config.yaml
num_hidden_layers: 9
hidden_size: 192
num_attention_heads: 6
num_key_value_heads: 6
head_dim: 32
intermediate_size: 768
vocab_size: 2774
hidden_act: "tanh_gelu"
norm: "layernorm"
norm_place: "pre"
norm_eps: 1e-05
positions: "learned"
qk_norm: false
attn_scale: 0.177
bias: "all"
tie_word_embeddings: true
parallel_block: false
init: "normal"
init_std_qkv: 0.0361
init_std_o: 0.0085
init_std_up: 0.0361
init_std_down: 0.0085
optimizer: "muon_variant"
learning_rate: 0.0145
lr_mult_o: 1.5
beta1: 0.95
lr_head: 0.00566
warmup_steps: 200
schedule: "wsd"
decay_fraction: 1.0
decay_shape: "linear"
final_lr_fraction: 0.1
batch_tokens: 65536
max_seq_len: 1024
doc_mask: false
z_loss: 1e-05
train_tokens: 254000000
max_steps: 3876
dataset: "wikipedia_en"
Each number is 128 + 32 x the weight over the matrix's rms, rounded and kept within 0 to 255. Layers, rows and columns count from 0.

# layer 3 MLP down (transposed), 768x192, rms 0.0698, rows 687-739, columns 128-191
[[118  99  83 137 107 120  95 135 147 129 125 126 128 159 159 130 138  70 169 118 198  96  79  67  67 140 173 120 125 119  95 113  75 139 141 119 116 122  86 154  97 149 102  60 152 125 144 134  90 178 120 144 191 149 110 182 124  87  74  22 107 130 126 111]
 [ 80 102 158 144 115 107 174 136 145 134 133 121 118 108  88 115 144 106 112 130  64 123 114 145 180 103  88 103  98 196 132 120  73 154 145 129 129  98 137 132  98 122 106 118 114 157 171 164 156 155 119  57 171 142  82  83 135  94 101 130 115 141 200 145]
 [107 130  93 153 130 127 127 108 100 105 129 114 137 134 160 154 110 155  95 122 101 130 131 127 103 122  31 153  76 134 192 151 172 138 114 116 111 117 176 125 175 187 140 100 107  43  89 100 159 143 190 144 120 110 119 155 141 140  60 122 123 107 141  96]
 [144  53 129 135 125 116  53 141 103 178 128 173 131 139 186 128 168 129 138  81 116 166 132 126 136 124 151 161 153 113  55 187 119 123 107 159 118 109 124  65 161 127  80 131  94 123 200 141 142 127 102 135 112  74 102 153 108 100  82 103 126 115 153  75]
 [133 131 103 134 109 140 144 105 115 109 121 113 104  83 155 146 130 148 104 113 201 122 107  62  70 101 100 120 165  74 166  98 157 152  92 111 105 153  88 162 136 127 114  83 228  90 109 147 118 177 156 125  80 176 148  72  71 137 150 109 166 143 120 165]
 [148 173  60 165  77 123 124  83  57 175 135  93 124 145  95  80  95  85 152  50 110 138 118 162 116 134 174 145 199 169  70 114  97 184 124 107 113  28  99 148 146 110  79 162 111 109  79 114 139 117  84 147 122 115 139 176 178 113  79 128 106 108 134 116]
 [ 73  83 203 137  81 108 129 136 128 141 147 147 176 118 150 128  78 148 161 117 160 131 140 152 132 193 119  46 101 126  77 186 159 146 179 127  82 163 120  65 148 171 140 146  90 131  68 167  83  99 182 166 156  92  92 136 174 141 121 168 147  68 137 104]
 [ 29 109 128  90 145 121 168 196 145 146 163  73 141  96 210 152 110 138  94 124 108 106 120 150 129 125  95 131 144 113 130 161 147 100  86 150 104  76  71  93  92 142 130  61 154 161 150 139 121 153 152  97 142 129 170 147 101 123  85 199 167 103 176 193]
 [ 84 106 177  89  83 144 104 129 147 155 122 176 152 184  74 117 120 165 125 125  96  83  53 156 126 114  99 116 179 102 165 162 124 173  90 113  90  88 116 127 126  86  42 102 158  72 127 121  36 143 153 128 122  57 163 120 135 119 173 151 151 105 136 127]
 [130 155 157 163 147 119 106 118 111 104 100 136 119  98 145  96 111 142 160  96 107 136 141 139 159 113 129 167 131 163 135 139 110  95 122  72 173 167 125 104  98 114 149 113 101 107 164 135  80 175 114 153 128 128 104  91 122  92 122 115 105 102 109  88]
 [102 171  88 113 103 142 173 139 173  78 138 192 149 143  80 123 109 120 113 122  37 149  56 146  75 171 182 124  99 117 134 106 141  88 124 170 130 167  56 139  73 131 124  85 187 128 160 159 124 131 166  84 173 140  78 109 139 113 138 117 138 138 199 153]
 [ 84 132 196 114 129 135 110 124 116 124  94 166 162 112  75  96 151 144 187 159  80 128  79 115 131 112 157 143  89 127 141 170 160 110  94 140  81 109  78 130 107  97 131 120 136 118 122  93 104 127 117 173 165  97 129 127 124  91  65 120 112 110 139  87]
 [155  76 132  94 167 182 113 141 138  99 129 125  94 101 120 115 150  63 104 126  88 173  98 130 193 103 103 129 153 147  37 178 126 132 158 104 134 120 128 108 109 117 105  71  98 142 178 133 144 116 116 119  92 114 142 157 166 143  80  93 132 150  37 104]
 [123  95 108 118 167 177 158 145 164 105 172 161 181 120 161 126  91 156 129 141 113 102 133 166 174 146 118 163 136 129  99 160 159 145 103 137 157 125 155 102 105 110 145 173  47 219 168 176 156 178  95  68  85 145 151 153 165 186  76 104 180 164 138 106]
 [137 115 180  74  86 123 168 118 134 172 168  76 132 107  56 149  78 127 201 134 164 152 127 128 100 129 131 109 119 222 223 103 152 182 128 181 133 163 125 143 163 139 114 164 111 139 164 149 158 156 212 138  57 111 114 147 104 117 106 125 118 127 158 103]
 [191  98 147 122 137 138 153 160  97 111 174  80  81 108  63 135  95  97 184 198 115  79 101 178 143  98  48 128 184  93 132 108 105 109 158 103  93  76 106 164  96  41 122  72 134 107 151 123  83 116 150 112 122 110 127 158 138 150 101 116 105 139  86 155]
 [173 148 145  97 125 109  87 132 114 164 134 136 133 106 144 144 150 164  85 169 121 104  63 135 134 111  93 174 167 136  92 149 164 147  99 140  71 124 133  70 127 112 155 107  74 144  87 148 135 154  91 125 149 119 119 134 104 101 236  96 159 100 107  97]
 [ 59 117  75 121 127 171 167 145  41  97  82 201  90 157  73  88 138 106 149 136  61 109 106 107 210 104 156 152 123 115 128 154 115  89 149 152 201 152 153 115 133 147 103 169 108 113 135 119 108 114 135  81  94 137 117 160 112 135 124  81 193 117 120 168]
 [ 72  75 140 129 146 129 153 168 110 106  95 126 155 148  90 117 150  96  99  92  90 175 143 107 146 127 145  99  52 140 143 179 156 120 168 165 151 118 122 103 128  88 164 136 153 131 117 122 137  44 123 163 124 117 128 104 123  61 125  78 116  68 163 146]
 [ 83 156 129 130 134 110 130 101 148 178  99 116 192 175 129 103 112 191 131 106 106 141 180 150 107  55 123 127  38 115 140 161 118 120 107 139 169 107 140 155 132 150 135 113  81 150  94 152 126  83  52 131 147 110 129  70 130 158 181 186 140   0 152 122]
 [ 82 122 117 161 143 115 121  66 165 151 178 150 144  90 125  95 108 156 124 119 169 179 162 116 123  70 112  80 149  92 175 168 135 102 132 145 164 160 133 133 151  99 106  90  79 170  70 113 141 195 110 152  95 152 125 153 129 125 102  94 119 155 182 105]
 [139 119 158 110 122 164 165  92 120 171 151  93 129  82  88 103 132 155 161 112 135 118 149 123 100 137 123 119 141 125  88 227  99 118 137  91  95 163 105 114  99  83 143 155  95 124 122 165 125 190 109 153  90 118 167 100 121 141 148 125 126 117 119 135]
 [108 136 135 140  92  93 132 154  47 119 121 108 130 151  91 200 171 191 149 127 176 149 194 165 105 151 147  98 126 166  86 155 112 105 151 111 106 128 109 133 126  67 104 136 113 100 124 122  92  94 169 229 105 141 110 150  88 168 138 148 126 111 134  94]
 [ 91 165 138  98  99 151  87 196 159  32 136 165 219 139  99  80 134 114 182 139 130  75 154 139 163 168 136  98 194 134 121 108 122 200  52 114 153 123 129  86 133 146 109 118 153 100 105 166 197 110 123 160 147 119  94 103 164 172  57 170 136 125 114 134]
 [ 92 112 161 124 123 133 113  80 137 112 143 135 112 120 126 117 134 126 143 148 141 101 170 116 148 126 147 169 113 126  70 160  47 122 137  95  62 122 109 106 165  85  64 126 143 131  93 137 201 126 199 166 136 131 141 142 112 118  88 126 113 150 145  98]
 [146 134 124  88 118  81 117 167 127 119 174 152 176  98 135 165 120  67 118 146 145 139 172 127 119 134  78 117  93 132  96  91  99 115 196 122 131 145 126  76 139  98 100 159 129  97  71 106 167  72 187 164 139 192 144 109 104 172 143  73 158 175 109 137]
 [183 134 164 115 126  76 119 159 167  72 116 140 121 146 170  87 130 110  91 193  98 100 166 152 104 126 172 159 128 169  61 172 172 177 155  76 106 120 111 168 154 113 133  65  88 120  77 140 167  77 126 136 137  88 121 109 101 167 101 153 115  78 130 150]
 [110  91 149 176 136 164 135 160 120 109 143 126 144 135  79 137 106 128 133 127 102 141 140 112 134 143 127 185  90 153 136 123  98 134 137 201 174 168  98  77 106 116 108 151 115  98 128 150 102 119 114 168 153 168 138  85  92 118 105 152 171 162  45 113]
 [116 195  97 132 109 140 137 139 120 110 168 116 102 112 148 106  86 139 124 152 137 145 140 179  81  97  76 148 148 138 145 102 184 146 125 124 147 141 145 116  38 117 165  88 158 112 116 185 174 151 114 117 108 169 129 118 161 131 121 159  76 180 134 106]
 [138 134  81 164 141  78 140  54 121 172  95 140 110 113 100 101 132 190 134 104 139 162 179 165 153 147 112 171 161 111 141 124 160 148 108 124 119 122 112 134 143 145 133 178 158  79 189 129  84 112 163 128 142 119  88 131  86 123 134 184 141 131 138  89]
 [119 163 137  60 121 126 119 147 184 138 135 102 171 153 174 112 152 112 115 129 152 154 117 162 138  85 130 127 117 173 124 113 184 112 105 153 186 151 161 119 130 165 197 150 130  84  84 163 158 160 133 148  84 142  96 133 133  81 156 158 131  96  96 160]
 [138 186  86 107 117  60 104 174 105  83 176 118 123 123  98  95 179 179 108  76 114 106 143 103 113 136 158 146 129 146 132  71 127 108 120 125 109 183 127 128  82  80 166 106 146 175 143 126 120 156 131 108 128 123 103  62  97 153 151 132  75 121 126 166]
 [115 151  83 159 137 185 182  87 180 152 157 148 159 131 122 102 157 114  90 117 160 136 133 121 144 194 101  91 117 133 105 129 151 154 105 131 155 120  96 154 162  61 136 110  85 127 138 122 106 123 119 192 164 115 130 107 121 106 114 104 130  99 170  84]
 [106 155 133  90 135 158 131 128  98 108 122 144 193 177 122 188 189  69 162 122 158 132 134  99 169 130 126 116 144 140 118 100 149  94 146  67 157 129 166 176 116  91 135 150 173 169  97 152 109 186 136  75 107 143  97 112 113 166 110 107 110 126 148 114]
 [101 139 177 134 183  73 197 177 136 102 180 106 107 147 118 105 130  92 135  97 116 165  93 118 123 195  72  92 120 146 131  91 168 157 188 120  99 169 148 102 189  83 147  84 164 143 127 130 178 109 142 128 170 141 154 106 142 100 145 146 110  83 112 112]
 [146 162 142 130 123 149 112 148 149 214 119 129  75 137 150 123 157 179 148 132 124 153 117 125 179 182 155  91 150 181  87 122 105  22  90 111 136 120 113 145  97 168 185 113 150 157 149 153  70 170  63 115 172 118 145 109 167 150 152 129 139  95 181 161]
 [149  86  81 147 107 122  55 122 154 127 141 101 129 138 137  80 146 106  86 141 130 123 155 128 146 120 122 126 124 134 119 143 162 127 150 165 147  99 107 189 155 153  99  83 133 140 159 140 127 112 137  79 178  86  86  96 159 150 165 128 110 116 177 109]
 [102 137 155 145 121 151 120 137 181 135 145  86 103 174 173 170 116 125  91 148 179 118 131  73  98 162 102  73 124 108 163 129 135 177  80 102 123 164 136 121 121 118 101 121 148 148 124 111  96 145  96 144 138  88 116 115 147 122 148  96 145 132 180 100]
 [114 114 155  97  78 100 142 110 127 162 149 188 131  86 175  70 186 144 159 112 132 109 137 136  99 131 138 182 133 139 127 108 179 104 102 119  81  88 131 162 156 167 140 152 101 129 103 130  67 130  90 168 100 138 118 132 140 155 157 150 109 112 146 109]
 [126 103 128 173  89 105  94 126  78 220 152 117 161 158  83 162  68 138 124 207 111  87 179 175 187 163 188 126 159 171 107  98 130 191 166  93 122 140 160 153  92 136 132 161 143  63 174  87  86  71 167  94 104 103 108 121 108 122 169 122 105  98 135 104]
 [113  64 117  92 118  95  89 135 133 130 144 122  81  53 171 169 121 180 167 143 138 160  81 122 139 136 130 143 134  96 145 148 148 144 117 118 125 129 144  85 162 123  21 136 151 128  71 122 135 183 193 146 116 130 124 111 123 139 148 158 121 121 116  81]
 [ 85 128 154 123 161 148 156 116 126 124 114  96 130 165 144 211 103 113 145 106 111 108 124  95 103 120 132 117  72 165 130 106 160 135 136  79 162 163 123 121 126  71  83 154 137 129 145 129 192 154 117  87 127 108 146 101 124 126  83  72 101  76 151 171]
 [135 129 157 177  83 118  81 104 156 146 106 109 128 122  78 162 186 172 151 161 137 146 113 144 120 112 149 110 182  49 125 176 123 160 133 107 125 141  73 126 121 116  81  80  74 156 115 190 147 116 118 142  53 114 197 132  91 112 151 189 160 174  94  69]
 [148 140 151  98  97 123 143 137 156 194  83 135 133  95 124 108 114 149 121 130 101 133 143 124 163 129 146  93 157 125 132 149  98 199 117 131 135 115  80 134 105 112 119 211 160 166 115 160 138 195 120 160 143 152  95 134 162 147 125 144 103 140 149  71]
 [121 148 154 136 133 167 128 127 171 201  96 153 152 106 138 121 187 182 129 160 161 129 122 143  72 114 133 103 115 105 131  33 118 161  96  99 136 175 140 129 117 100 105 131 119  75 123 145 168 156 221  96 112  98 103 133 123 123  98 112 142 126  81 132]
 [ 96 152 122 126 115 115 101 102 142  95 140 155 115 123 135 132 126 168 106  62 141 158 145 177 107 171 121 141 151  92  89 173 142  82 119 164 100  98 122 100 164 166 146 143 140 143  98 131 160 114 139 103 105  84  57 152  94 176 131 127 203 132 133 181]
 [154  92 152 131 154 160 126  86 130 105 165 149 153 145 165 121 114  45 140 133 108 122 101  91 152  58 114  94  86 124 103  79 121  95 115 129  93 102 105 191  63  98 157 106 132 115 134 126 118 144 123 116 113 107 138 183 140  98  79 131 107  73 104  68]
 [164 135 127 125  66 122 167 105  83 146 172 141 168 120  99 180 153 106  95 172 176 108 132 140 143 155 156 111 145 116 130 172 101 108 157 129  83 172 160 133 180  62  80 176 160 129  96 143  97 107 159 158  78 126 143  85 117 118  68  91 149 105  32 109]
 [142 119 125 115 186  84 155 132 149 104 154 113 176 173 169 178 107 131  88  89 159  83 141 166 159 133 118 128 208 129 159 145  49 108 124 124 114 178 147  64  55 139 104  94 133 109 111 149 109 118  95  96 145 185 107  77 126 209 212 150 146 113  74 108]
 [118 128 101 113 141 151 135 114 105  71 103 111 101 103  28 149 118 211 138 128  84 138  73 146 125 177 120 197 149  75  85 144  87 143 171 112 129 158 112 145 127  85 123 111 160 123 243 101 115 150 188 100 199 172 165 118 178 171 167  78 190  65  53 123]
 [186  98 145 126  62 119 103 103 145 127 239 121 146 141  74 126  43 118 149 126 169 160 167 146 105 122 119  95  67 134  95 167 171  86 117  93 122 118 119 144 144 169 129 187  99 134 120 114 103 145 132 153 139 129 132 129 147 122  79  68 138 124 150 121]
 [ 83 143 160 170 112 118 148 125 121 142 196  74 178 122 104 125 149 150 123 106 140  67 146 170 135 144 163  46 120 126 130  63 147 111  98 167 207 155 150 118 161  89 164  74 140 110  65  90 109 144 121 110 141 131 121 133  94 109 131 104 122 117 119 138]
 [ 86 168 116 155  75 155 147 164 154 118 141  85  90 103 130  88  98 203 108 146 172 166 148 112 111 140  85 120 127 156 120 164 134  59 166 189 128 202 131 130 137 192  77  81 144  94 159 165  96 158 157 193 137 143 150 158  76 120 149 120 116  94 159 217]]
# layer 3 MLP up, 768x192, rms 0.147, rows 688-739, columns 128-191
[[132 104 188 148 136 159 107 127 149 118 133 157 133  90  73 118 142 136 111 128 123 130 211 110 119 183  94 200  86 132 156 169 128 152 124 133  95 160 105 154 131 114 123  66 184 105 142 108 108 145  43 112 111 153 120 104 160  95  78 136 142 102 165 125]
 [130 163 134 161 122 106 127 168 125 100 148 125 187 177 109 153 145 121 125 106  70  86 160 123 115  90 170 156 133 132 106 119 196 160 156 156 129  65  83 136 101 110 159 112 111 138 144  70 125 195 121 138 132 117 113 138 146  78 163 112 157 118  76 110]
 [ 25 119 147 137 125 141  98  67 165 103 151 121  97 110 121 160 121 158 128 122  94 113 113 159 150 123 123 118 152 117 104 146 117  68  69  88 164  82 135 147  83 122 160 110 123 125  88  87 136  68 161  97 107 114 119  92 146 122 199 115 139 145 186 129]
 [184  59 107 159  99 119 174 126 129 119  74  68 104 105 154 126 113 104 163 124  74 112 142 209 131  92 116 129 116 139  54 117 174 116 109 142 161 102 100 127  84 137 135 179  79 156 137  60 147 130 127 111  68 138 143 155 215 156  98 114 124 167 109 139]
 [ 84 110 123 169 137 164  87 125  91 141 133 184 106 149 135 224 109  93 121 128  58  72 154 114 169 101  95  37 145 169 121 118  90 170 217 125 149  74 151 105 124  86  97 103 182  96 119  93 103 136 144 123 123 115 107 134 172  96 160 150 124 111 174 104]
 [168 154 161 117  97  90 155 117 130 144 125  66 153 170 226 121 117  83 113 173 107 110 136 122 145 133 135 155  87 134  84 122 159 118 127 142 122 118  85 121 158  85 115 124 116 114 145  93 101  98 145 134 134 122 139  99 125 122  98 127 169 184 131 205]
 [131  95 117 146 129 104 155 129  64 135 113 121 146  81 103 131 123 158  98  82  81 134 131  89 144 113  98 112  87 124 148  80 173 126  79 128 127  92  97  63 146 106 208  99 173  58 141  91  93 106  91 158 170  72 156  93 139 149  72 176 155 147 135 122]
 [143 105 159 118 123 183 144  67 176 171 115  83  42 115 118 103 103 100 124 168 135 135 134 118 140  95 160 195 133 161  57 124 132 108 151 121 186 131 139 124 117 168 191 112 147 109 139 117 178  82 144 127  87 133  98 141 181 135  86 115 121 176  86 145]
 [ 94 130 103 129 145  82 112 126 124 160  83 122  84 145 166 134 101 140 101 146  94 127 140  91 102 131 134  93 107 117 105 136 108 183 168 178 141 118 115 131 143 166 102 133 112 167 167 128  95 155 126 122 132 145 137 125  79 157 128 148 178 162 146 129]
 [124  94 122  91 159 153 113  93 148  94 134 160 128 187  53 102 124 124 119 133 106  87 149 104 118 131 113 175 145  88 155 124  58  70 132 112 149 149 121 176 106 114 137 153 143 107 141 126 117  91 117 130 174 128 141 178 148 125 220  59 175 134 177 109]
 [122 124 169 124 133  68 124 110 172 150 169 102 107 128 117 130  80 118 131  90 133 170 121 129 115 139  89  83 134 182 135 149 151 131  93 113 151 143 133 156 103 101 160 124 112 155 126 161 158 123 129 151 148 121 101 115  95 107 154 116 123  97 154 143]
 [119 114 169 117  95 131  91  53 179 185  88  67 129 137  89 183 140 148 138 119  87 118 146  85 142 120 111  59  61 205 195 117  92  86 114 125  49 211 152 141 103 128 182 108  76 112 157 161 151 125 112 120 138  85  97 155 151 126  83 130 187  83 118  75]
 [210  70  87  69 151 136 122 145 153 113 131 121 143 112 132  93 148 104 101  67  51 163  82 134 141 101 123 181 123 179 172 130 172 109  99 120 139 131  64 165 104 189 155 173 179  73 159 190 132 146  81 110 134  71 114 162 184 155 136  93 119 133 140 126]
 [156 137 150 118 174  69 133 133 132 132 173 161  78 105  73 125  85  32 199 111 120 159 125 171 155 181 139 146 107 186  88 123 149 145 109 153 146 141 117 116  93 119  78  67 168 121 105 127 152 102 193 134 133 135 107 111 135  63 122  68 118  88 136  78]
 [105 157 117 103 191 127 136 182 180  87 109 140 125 157  48 126 174 145 148 168 145 143  29 126 161 162  91  85 110  80 115 171 153 165 150 165 118 114 110 108 137 133 184 102 159 127 103 200 134 112 130 132 129 138 141 131 211 139 157 143 148 102 102 126]
 [144 144 111 121 141 141 114 130 190 178 113  90 190 119 100 142 111 104 139 102 150 131 125  78 120 106 111 139 101  97 121 182 104 143  99 154 142  79 101 112 169  60 147 124 174  96 159 121  95 146  81 128 120 175 138 137 194 149 159 132 100 142 143 113]
 [158 105 142 100 111 108  89  89 147 164 121  84 125 136  53 114 146  90 141 150 149 177 103 169 144 186 102 126 144 134 151 152 144 171 144 131 197 151 140  67 141 114 104 102 128 120 155 139 179  96 159 150 128  83 170 125 104 153  86 137 142 120 164 109]
 [115 122 179 167  70 169 136  65 110  95 101 106 119 151  77 159 122 122 135 111  99 132 139 141 147 156 144 134  97 135 136  88 159 166 161  84 134  74 203 114 104 114 190 138 102 181 137 107  96 147 121 160 137 112 167 154 105 169 173  78  97 133 104  83]
 [193 109 157  91 154 160 171  90 120  62 166 168 107 137 145 116 170 115 119 100  92 165 114 102 106 148 125 113 129 107  95 121 149 100 106 130 120 123 108 101 120 134 143 136 159  96 148 126 160 193 159 109 105 172 104 139  82  68 127  78 116 139 148 173]
 [110  29 144 145 127 149 116 153 211 131  90 162 117 153 123 131  77 143 178  81 113  97 117 128 112 130 102 165 130 148 151 108 143 122 152 126 177 115  86 105 102 127 150  72 127 147 124 101 191  95 163 156 163 116 116 100 160 103 150 148 146 138  72 132]
 [147 149 139  81 113 101  59 132 146 119 103  75 130 108 161 156 127  97 169 131  85 113 119 147 163 106 101  72 155 184 105 102 144 127 121 124 147 144 120 168 171 138 137 130  95 133 123 139 122 113 108 174 208 199 135 112 176 120 151 105 147  61  71 101]
 [106 159 140 103 177 116 127  59 126 193 119 111 107 119 109 104 101 112 123 180  94 112 171 115 138 146  82  99 191 172 168 106 117 117  97 114 135  57  71 121 146 137 155  97 167 117 139 123 162  40 120  97 123 128 148  98 123 128 121 152 106 157 100 124]
 [129 144 174  93 176 137 150 120 126 160 182 141 132  62  81 113 129  60 145 119 146  53 155 205 124 145  88  99 115 177 199 106 128 178 126 120 121  42 146 180 143  87 111 147 185  73 140 188  92 145 132 180  72 112 123 138 115  95 135 130 125 148  38 141]
 [ 97 142 102 150 134 137  99 156 138 157 189 174 135 132 109 178  87 125  86 186 103  66 119  90 107 123 197 158 107 166  97 126 151 167 128 132 149  97  86 126 112 116 144  94  77 129 106 131  77  78 124 141 132 142  86 169  77  96 126 101 138  89 134 147]
 [120 201  85 151 152 124 103  59  50 144  67 148 121 122 124 141 172 140 134 138 149  91 125 159  89  97 120  90 145 207  82 114 210 130 114 130 117  80 165 101 125 115  91 115 111  64 121  99 191 108 128 112 150 118  90 138 167 145 165 161  55 134 127 144]
 [143 152  97 163 120 146  94 110 157 202 142 172 129  89 147 124 144  95  81 155 163  88 143 112  82  78  69 197 112 116 133 156 121 130 160 176 120 138 180  95 114 142 145 105 141  96 153 199 124 143 148 132 134 168 133  98  82  87 126 169  91 152 136 129]
 [124 123 162 155 136 108  96  58  55 131 103 183 195 106 106 150  90 129 170 134 162 148  69 154 170 121  97 148 134 135  85  55 145 115 156 146 107 161 116 124 127  77 137 172 110  96 147 127 120  86 142 145 118 158 140  97 156 116  95 171 136  90 136  92]
 [144  51 135 149 131  77 110 198 119 115  93 127 126 116 179 154 149  97 131 175 147 128 120  97 146 174 158 146  92 130 122 138 140 186 112 143 174 131 149 148  81  99 176 223 144 158 149 116 161 154 129 120  91  74 154  91 182 127 213 118 126 147 124 150]
 [109 141 163 133 124 100 113 126 152 182 115  82 148 152  96 169 106 126 102 187 124 128  99 182 162 103 169 151 114 149 173 133 133 188 163 104 165 156 128 154 128 111 170 134 139 117 167 139 113 117 118 158 113 138 102 105 178 111 175 122 106 124 138 136]
 [117 148 108 107 117 134 100 137 152 114 139  77 119 147 146 146 124 124  82 135 128  80 140 105 118  75  54 121 181 145 169 114  70 115 122 104 135 164 212 125 166 133  86  92 124 107 139 118 144 102 178  95  62 135 152 146 159 168 153 177 144 178 113 197]
 [165 125 102 130 153 102  75  95 141 158  86  35 144 117 113 110  85 128 225 181  68 114 165 115  79 108 135 120  95 154 168 138 172 146 170 151 160 156 103 155 173  96 179 106 152 157  78 139  88  83  84 122 144 105 106  91 184 138 136 127 103 157  70 127]
 [115 128 109 140 180 105  79 138 184 128 132  83 208 115  99 108  75  72 144 163 132 108 141 135  82 150 118 187 147 167 158 136 119 137 102 185 123 211 141 113 140 172 176 124  97 111 139  85 200 144 155 125 127 172 114  95 124 131 120  98 141 122 135 147]
 [134  87 185 140 184 126 100 139 119 141 173  43 111 166 121  90 170 144 101 101 139 120 129 147 134 112 156 107 154 154 133 158  84  57 154  76 111 111 135 175  66  91 134  86 124 112 121 144 146 113 146 136 131 172  16 149 188  77 149 110 171 125 105  96]
 [145 109  69 125  80 173 110 172 152 151 110 146 134  51 126 154 133 154 152 129 138 136 107  57 142 154  92 115 128 134 119 139 146 188  86 146 121 139 164 138 173 113 131 131 106 111  71 105  87 122 169 113 120 118 139 172 137 126 160 107 102  69  90 143]
 [157 150  78 155  65 110 115 132 121 170  83 123  56 102 187 130 163 147 115 152 135 143  98 112 120 123 175  86 125 163 120  85 134 102  90 150 137 107  97 146 101 161 168 116 104 126  97 106  47 129 109  77 155 154 117 102 156 133 117 127 112 160 121 131]
 [183 130 141 151 173 135 113 154 140 137  98 128 135 132 128 132 127  60 130  97 134 183 135 113  87 142 137 191 144 187 127 127 112 147 134  87 174 179 125 167 145 102 186 104  92 165 146 120  70 143 134 102 101  96 130  87 116 140 188 130  93  70 131 110]
 [121 102 134 154 106 162 127 104 177 152 108  71 104 148 115 155 123 102 148 156 139 144 106 177 165 146 114 144  89 134 101 156 151 147  97 142 109 132 159  98 164 128 174 129 122 115  79  78 128 117 193 178 123 116 111 159 128 182 107 150 111  80 112 140]
 [175 101 142 153 149 128 167 131  99 179 148 124 112  61 164 102 141  92 145 133 169 140 157 111 213 106 126 128 130  89  41 116  89 147 158  94  84 138 147 101  99 132 151 123 150 139 164 139  79 128 119 151 186 161  98 160  98 102 115 132 122 179  92 139]
 [135 149 123 127 132 140 136  45 136  99 184 121 102 131 123  95 142  90  87  96  75 179 159  96 129 129 121 172 120 146  92 166 106 122 117 153 100 121 162 127 128  74 121 138 121 203  93 147 111 105 141  87 139 144 151 165 179 135 115 122 109 172 118  96]
 [134 113 168 133 127 108  55 134 148 113 140 145 108 107  73 167 136  81 116 139 150 111 187 129 126  84 136 172  91 121  90 136 137 151 151 134 119 128 156 108 197 119 130 162 108 155 134 152 140 140 122 122 153 124 116 164 112 137 148 194  59 106 172  92]
 [154  99 133  61 146 129  86 117 171 150 108 132  99 154  59 143 103 157 166  77  87  98 103 172 172 157 150 148 125 150 108 146 152 181 116  62 131 113 141  79 138 151 126 171 157 189 147  99  90 172 116 134 107 163 143 132 166 155 171 156  73  85 127 187]
 [156 130 124 152 109 113 133 162 102 101  82  88  57 174 148 138 155  54 214 103 107 120 149 108 130 167 129  97 186 135 134  75 163 105 137 156 153 132 127 137 104 114 123 110  58 132  50 104 154 136 134 164 116 166 169  65 193 124 164 122 134 131 163 154]
 [133 136  50 118 113 112  99 144 134  97 120 120 134 131 107 129 122 161 115 106 120 107 123  96 131 134 114  83 149 129  87 116 130 149 164 118 117 134 137 106 116 105 121 102 140 186 125 169  88 152 105 134 144 164 192 165 171  78  99 130 119 119  85 130]
 [189 156  97 155 107 107 139 129 123 102  67 132 119 153 140 175  99 116 158 119 107 110 121 156 113  74 163 133  85 149 182 130 173 169 153 144 128 121  56 178 143 160 101 135 155 125 127 136 163 132 115 144 128 115 105 114 176 135 148 140 152  98 108 154]
 [172  89 120 162 106 115 163 173 154  82  55 130  72 102  98 126 171  80 124  63 143 109 143 196 169 121 122 107 168  95 166 112 166 122 179 154 129 110 162  62 173 182 195 150  94 109 155 107 103 121 103 157 148  94 136 118 116 152 140  69 150 179 183 158]
 [ 72 122 140 110 130 143 132 193 162 138 144 125  98  70 153 224  85  99 125 131 139 165 128 165 110 119  98 128 189 133 148 122 124 107 132  94 127 151 131 132 117  99 113 109 131 136 149 129 121 114 112  98 118 128 150 113 111 176 163 149  90 116 148 140]
 [172 184 176  96 186  55 105 102 131 146 138 128 114 113 112 117 140 142 165 134  94 156 192 118 118  90 124 134 101 149 168  96 141 120 179 110  88 135 130  97 126  41 157 185  95 167 138 140 132 152 109 139 166  78 116 117 124 159 130 130  91 124  53  88]
 [103  95 115 105 158 139 145 116 147 144  89 101 101 157 154 106 150 148 163  59 178 143 103 139 155 140  94  99 143 148 124 156 111  88 164 129 145 128 184  80 164 108 114 140 162 143 140 157 174 150 101 124 152 162 124 104 225 124 126  85 164 159 141  81]
 [ 93 243 152 116 126 181 138  66  88  98 132 103  39 156  47 144  72 105 125 127 108 152  55  87  20 151 122 144 176  73 109 147  47 177 192 126 177 118 156 189 140  78 233 119 189 145 192 154  26  50 212   5 128 187 135 208 200 174 250  76 224 128  36 143]
 [102 153 127 204 147 134 100 116 104 130 167 163 130 122 174 141 116 142 132 137 143 186 102 110 125 165  99  72 163 116 196 127 159 196 147  59 150 102 150 154  66 135 165 118 123 115 112  94 127 122 144 110 118 163 172 201  97 143 159 102  56  97 162 162]
 [167 159  57  99 119 129 102 166 133 158 154 158 116 146 109 160 127  95 103 161 115 122 113 157 111 140 198 100 137 105  52  93 151 145  88 110 205 148 186 188 118 122 124 113 158  67  82 129  60 164 157 139  88 122 103 137 142  81 121 189 102  98  74 121]
 [157  84 163  95 117 100 114 148 173 158 116 145 170 124  98 151 140 104 155 152  91 154 142 163 180 111 111 173 170 118 100 125 138 160  96 177  77 112 118 148  92 159 105 141 155  83 156  67 125  94 152 158  94 117 110  84 171  94 135  83 102 128 193 158]]